Part of a small language model's weights.
Architecture: RMSNorm before each block, rotary positions, no biases in attention or MLP, untied embeddings.
Each number is 128 + 32 x the weight over its row's rms, rounded and kept within 0 to 255. Layers, rows and columns count from 0. The size above them is the row's rms in percent of the matrix's.

# layer 6 MLP down, 128x320, rms 0.122, rows 51-99, columns 256-319
size [ 96  94  92  86  87  94  92  98 133  99  96  85  95  99  95 107  91  94  98  90  90  89  92  94  95  97  93 101 104 103  94  96  92  92  98  95  97  97 100 108 103 104  94  95 145  97  92  94  90]
[[132 136  95 179  85 133 142 108 120 141 122 128 113 138 110  92 162 110 147  45 136 137 141  13 169 140 157 123  88 124  83 122 119 131 102 130  89 151 149 142  86 100 147 142 132 139 164 189 143 140 110 129 154 172 126  83 151 105 141 105 114 126  88 101]
 [121 105 108 148 147 132 154 124 155 142  98 101 146 139 182  59 141 129 139 160 148 143 107 145 163 167 128  68 100 126 131 158 113  60 145  97  83  92 194  92 148 200 167 129 156 144 122 138 119 112 107  96 127 163 141 124 112 116 148 171 113 130  85 143]
 [ 99  98 109 185  65 152 203  88 137  98  77 138 161 127 102  85 141  93 155 147 159 167 148 170 121 164 125 151  94 141 197 141 157 147 125 141  42 136 102  89 149  53 141 152 158 131 101 129 123 134  99 127 155 167 119 114  96 110  85 167 128 130 129 106]
 [ 71 157 142 113 162  53 130 141 132 159 154 108 141 135 148 154 159 127 176 106  86 115  69 206 104  97 139 115 162  99 127 157  96 153  74 136 183 133 119  94 108 135 212  71 148 128 136 127 112  99 212 117 150 115 150 162 126 118 185 145  99  81 150 151]
 [110 136  92 139 127  91 120 120 129 183  79  99 139 192 131 175 103 137 149 128 129  77 101 129 128 149 171 116  93  90 144 140 150 142 112  64 157 181 197 141  72 101 141 188 108 104 173 170 186 152 131 122 154 154 126 129 126 154 134  74 168 143 109 152]
 [139 192 100 117 151 126 165  93 113 125 161 100  91 101 106 102 157 192  98 142  90 163 158 145 112 104 151 137 138 138 121 127 123 111 127 121 110 143 167 133 149  76 173  97 155 147 102 135 122 132 108 111  61  63 112 110 141 122 148 117 139 104 125 114]
 [174  82 166 146 103  48 147 165  54  72  91 169 123 158  91 114  98  89 110 101 134 131 147  96 159 173  72 178 161 132 134 113 142 119  68 130 117 170  98 153 168 136 160 139 157 198 109 108 164 175 149 147 112 132 151 162 146 121 141 143 121  98  91 125]
 [132 126 111 130  65 143 168 125 145 131 100  93 106  87 116 101 121 136 120  80  82 140  65 146 114  95 120 158  92  99 114 143 116 153 129 165  94 138 115  87  36 152 110 156 172 133 150 129  89 118 166 119  93 132 146 120  86  89 109  71 128  90 147  87]
 [122 176 106  81 142 114  97 143 151  93 142  60 124 210 151 140 171 152 133 130 109 138 106 103 105 174 179 146  87 122 164  53  76  79 100 125 212 138 143 140 144  98 173 129 110 103 126 166  61 178 121  67  52 129 129  99 125 113 128 135 139 140 144 128]
 [124 117 129 103 157  91 115  60 119 122  87 119 127 127 148 119 149 166 107 136 143 138 146 104  95 106 128 102 107 111 122 126 136 173 140 219  67 184 122 101 192 156 139 156 127 151  89 154 125 118 129  71 111 110 112 159 103 139 141 123 119 142 157 161]
 [131 132  85 129  86 137  99 133 133 103 119 107 144 124 150 131 167  97  87 124 117 117 177 189 115  92 143 131  61 108  94 120 142  95 167 125  91  72 132 129 139  39 178 111 140 110 113 146 134 163 125 151 186 117 110 180  94 125  60  93 119  76 187 169]
 [136 141  57 159 126 148 114 132 115 133  84  82  93  61 146 114 124 161 142  86 122  94 141 120 117 175 120  82 131 154 135 164 170 118 117 179 175  75  86 118 170 119  91 144 139 174 162 103 132 124  78 117 127 147 148 153 180 137  87 117 136 118 139 110]
 [134 143 116 160 107 140 134 150 133  83 157 125 175  95 105 179 210 124  64  94 183 160 138 158 139  83  94 134  75 133 179 153  66 102 189 136 110  77 118  53 172 207 115  93 144  66 117 128 214 142 136 135 158 219 171 134 135 136 150 123 120  98 124  88]
 [141  92 116 164 107 128 159  73 122 107  67 128 123 146 155  96 142 154 119 128  40  93  84 118 122 139 120 112 123  83 130 128  57 136 122  96 130 196 110  70 105 187 138 109 132 188 114 130 151 107 140 168 147 111 131 142 143 111 124 135 178 142 146 134]
 [123 104 148  87  52  97 181 158 129  65 111 134 152 138 147 117 153  97 177 118  98 156 119 110 127 181 180 154 134  44 161 211  99 156 122 151 136 139 159 155 121 132  99 156 155 143 165 144 171 172 185 171 131 137 166 162 232 114 146 110 113 111 138 175]
 [151  57 160 178  80 134 134 118 105 110  83 124 137 155 134 132 147  88 119 110 113 126  95  46 156  81 171 138 123  95 159 106 145 150 174  94 121 174 116 135 143  51  81 110 172 152 148  76 149 106 129 151 155 182  63  75 101 128 127  58 108 118 134 101]
 [111  85 169 106 114 156 151 186 129 118 153 167 115 158 209  86 143 130 121 123  65 170 103  85 152 181 129 141 148  65  99  35 127 121 148 112 123 126 136 110  80 161  96 162 170 130 183  70  98 134 129 158 129 113 130  97  98 124 137 156 113 152 198 111]
 [107 163 102 100 120 204  89  94 151  80 112 109  50  96 109  59 112 152 123  95  99 130 101 153 193 112 124 157 139 181 117 106 132 126 116 128 118 112  80 124 104 160 148 130 132 145 115 151 124  94  97 100  56 137 139 146 141 156  53 119 120  99 167  91]
 [127  82 129 177  92 108  67 111 177 111 113  26 126 146 125 116 137 130 192 195 163 147  98 113 118 160 118 168  88 129 165 126 144 135 128  90 132 112 145 148  76  95 134 162 170  69 172 105  97 114 136 109 155  98  96 150  87 131 125 180 112 132 127  85]
 [141 153 123 106 127 114 117  75 144 104  98 167 162  92 158 145 140 119 178 141 128 137 109 131 130 159 114 121 122  91 140 163  98 190 130 202 126 150 134 158 122 131 127 115 111  85 162 143 144 124  92 188 134 135 159 122 191 134 123 159 119  98  80  77]
 [125 147  91 179  75 115 136 151 134 197 198 144  89 146  80  42 106  88 106 169 101 167 116 150  98 144  79 191  69 149 167 207 163 146 147 155 106 115 131 122 163 113 139 116 141 144 109 170 132 133 146 147 127 138  85 123 170 153  97  91 137 108 128  85]
 [148 137 109 125 106 145 106 112 148  90 112 108 145 112 129 156 170  87 156 136 159 144 115 100  97 195 102 108 142  90 138 125 157 102 200 180  43 165  79 185 147 110  82  74 144 178 113  60 159  92 169 121 151  96 131 123 124  99 114 157 155 163 102  84]
 [157  77 153 112 126 133 163 107  97 136 125 153 131 163 132 218 113 103 112 164 103 159 164 115 113 134 129 100  93 160 107  53 152  63  98 130  83 133 139 214 190 114 144 106  56 167 183 152 164  94 124 112 113 160 162 151 159 142 102 177 114 184 118 112]
 [174 161 122 128 149 127 161 107 132 126 126  96 122  50 132  80 183  77 153  90  82  97 179 192 149 130  82  94 149 149 106 191 109 155 138 119 111 165 134 139 159 155 136 127 172 116 179  64 102 140  69 110 172 126  85 129 118 140 131 114 136 153 129 139]
 [148 133 130  82  94 135  96 108 112 168 110 127 106 159 123  83 136 147 126 115 110  84 145 153 174 149  98 117 140 174 193 120 125 148  35 129 165 125  90 160  72 133  43  82 131 105 102 150 112 167  86  87 119 118 147 100 189 111 103  99 116 159 121  75]
 [138  72 161 122  87 154 174 144 127 128  63 130 154 136 116  85  88 129 156 119 179 152  87  79  89 146 137 135 138  64 105  65  76 176  66 118 133 142 127 204 160 125 120 132 149 168 147 148  63 132 147 114  56 122  92 107 115 145 142 143 108 164 107 118]
 [180  85 155 189 104 168 156 121 140 144 109 147 126 139  92 121 162 100 142 119 153 144 131 182 151  82 147 133 115 100 118  52 192 126 161 110 218 153 168 144 111 125  86 144 121 138 120 154 133  77 173 119 167  84 116 135 136 146 136  85 121 130 115  79]
 [184  76 158 119 172 118 136 109 136 121  51 160  88 115  69  97 135 139 173 110 118 120 140 135 124 176 177 105 111 140 172 107 139 124 139 167 124  94 174 127 132 142 141  71 106 123 123 120 123 211 121 150  96  81 118 150 111 179 116 140 129 118  90 129]
 [119  86 124 126 146 167 157 133  77  65 147 149 142  84 110 152 103 145 148 109 142 137  86 121 168 143 217 138 184 131 124  83 160 126 138 115 133 157 127  96  86 102 119 113 153 167 130 120 166  66 126 168 150 157 115  92 198 118 121 166 147 124  50 144]
 [110  71 186 116 116 146 177 100 141 170 121 184 112  88 145 138 145 114 167  83  98  69 138 146 131 106 116 120 196  95 212 146 148 133 100 136 167 149 111 132  66 151 117  27 129 135 156  77 170  86 168 130  91 129 134 142 188 126 188  84 166 102  76 161]
 [138 134 137 105  75 197 122 133  98 132  76 167  91 126  90 177 134 150 136 100 128 124 150 183 123 168 121  99 155 208 134 148 109 189 159 174  88 120 118 139 116 108  99 129 181 122 152 163 148 100 143 148 113 110 119 126 129 112  80 115  97  71  40 134]
 [142 133 113 163  66 110 167 111 125  83 143 124 139  97 103  97 158 164  84 167 133  94  88 173  83 143 143 139 152 121 105 135 132 164 117 151 163 129 102 112 142  98 174 116  85  89 194 185 109 116 105 134 185 116 183 145 169 106  85 118  77  94 114 198]
 [ 76 117 125 117 122 144 127 142 153 166 126 128 132 126 132 106 189 145  72 160 127 183 125 136 141 129 154 127  95 158 104 121 135 101 106  91 158 122 131 104 123 154 127 121  51 159 173 109 139  99 204 102 108  93  95 106  73 132 155 138 118 129 143 101]
 [108 135 131 167 134 111 103 112  92  97 129 106 119 137 157 142 160 141 107 192 132 148 131 195 150 116 120 151  77 128  95  82 180 131 102 103 196 164 127 162 129 151 166 123  87 134 118 141 142 108 127 124 115 127 216 132 112 127  80 137 103 121 114 103]
 [127 106 130 126  82  74 108 101 157 127 161 105 149 101 102 111 165 140 108 117 152 105 119  90 152 105 160 125 182 168 125 112 133 100 105 122 156  87 133  97  99 166 106 164 116 104 119 129 108 116  52 110 134 120  80 146 138  99 129 143 117 111 110 159]
 [154 127 134 161  96 137  83 131 122 113  37 107 141 139 112  66 154 155 160  83 123  95 156 151 190 135 130  80 107 159 129 160  72 146 109  48 141 150 146 142 101 125 117 184 118 153 123 146 122 156  91 120 120 132 123 120 104 128 112 110 116 160 142 139]
 [ 97 147 145 154 131 116  85 122  86 151 149  74 139 122  72 110  68 174 175 176 147  95 126 109 115 117 156  81 132  73 204 141  89 146 104 170 186 191 135 119 132  91  99  90 161 127 198  96 147 108 147 122 135 135 125 152 175 145 184 124  98 111 171  93]
 [177 150 107 119 148 105 135 121 157 108 121  68  92  94 126 140  53 149 225  93 161  54  90 140 130 134 178 130 160  90 125 228 147 111 133 106 140 135 157 117 139 127 157 178 177 125 107 112 115 139  87 132 144 185 108  86 113 136 113 140 180  94  96 157]
 [113 108 169 160 114 102 170 146 101 145 174  83 121 144 159 182 119 138  88  86 135  85 161 123 118  81 180 133 120 140 127  85 244  94 132 126  71  81 149  61 141 130  30 143 107 111 163  71 139 112 115 160 123 118  75  99 179 123  70  84 119 167 115 132]
 [106 141 126 112 120  81  93 145 167 155 144 127 128 135 122 116  86 134  74 145 112 108 120  77 107 138  92 141 107 137 106 118 145  97 148 111 126 119  79  74 155  84 106 180  93 122 128  80 117 118  60 111  89 184 117 130 131 162 129 101 101 149 198 130]
 [100 172 107 110 116  80 186 115 133  68 117  74 120 112 146 156 136 191 124 117  76 157 138  97 155 129 119 152 122 112  77 128  89 122 102  90  94 153 119 104 137 118 101 172 111  73 126 170 177  86 113  60 127 162 121 107 130 142 100 101 157 186 161 209]
 [117 143 133 127 140 127 158 146 179 122  74 171 133  90  67 112 146  86 124 156 123 144  65 114 130  76 101 136  43 100  63 165 169  92 105 113 100  84 124 150  96  71 108 121 158 116 115 121 138 183 120 131 133 141  85 154  86 114 110  85 126  96 101  95]
 [185 131 118 142 151 171 133 135 111 143 142  49 107 143 100 161 153 114 141 101  89  84 160 141 166 129 103  87  89 179 138 159 153 205  97 158 127 132 153 118 152  60 117 150 113 145 100 130 135 134 169 116 116 116 119 101  77  96 111 127 172 136 196 156]
 [156 126 154 126 174  90 111 133 185 134  98 113 176 160 135 137 102 107 146 158  95 129 116 111 186 108  86 136 150 112 170  96  54 112 180 120 145 148 182 114 116 179  96 124 181 184  82 211 146 127  85 120  92 166 104  62 137 125 186  97 127 122  90 161]
 [130  62 150 148 127 132 210 127 136 129 122 135 124 234 125  97 129 141 158 150 127 140 101 123 108 104 136 123 203 121 144 207 157 143 129 150 145  82 107 164 133 115 180 109 137 114 120 127  73 136 135 168 146 160 107 178 132 126 123 159 147 127  66 108]
 [101 173  74 147 128  78 126  86  75 170 117 104 155 116 126 130 156 147 100 138 146 176 110 127 120 124 154 106 139 137 132 130 162 122 125  59 108  71 124  93 168  91  96 152 136  79 132 129  93 134 130 107 129  95  97 148  80 117 162 100 151 175 167  56]
 [163 137 143 112 147 147 103 140 190 154  85 167 184 148 127 123 157 140 141 156 109 131 104 119  95 195 136 104 157 124 106 168  80 185 113 148 213  81 212 125  83 130  84 135 176 175 193 169 185 139 160 162 185 149 161 162 135  86 185 139 182 174 121  84]
 [105  93 149 143 121 139 131 112 122 161 150 136 166 179 202 127 123 100 201 107 117 162 135  77 136 181 111 112 163 111 142 185  56 150 123 114 163 106 163  77 104 163  27 122 162 131  86 138 136 124 128  89 126 140  60 137 245 121 196 103 144 182  86 193]
 [167 176  75 128 118 112  40 148 132 140 183 145 184 169 132 102 187 147  53  93 119  97 117  97 147 135 131 123  77 130 124 137  89 131 137  87 142 144 161 151 153 123 134 105 133 186 136 140 135 204 130 110 183 217 116 129 152 121 138 149 162 121 170 129]]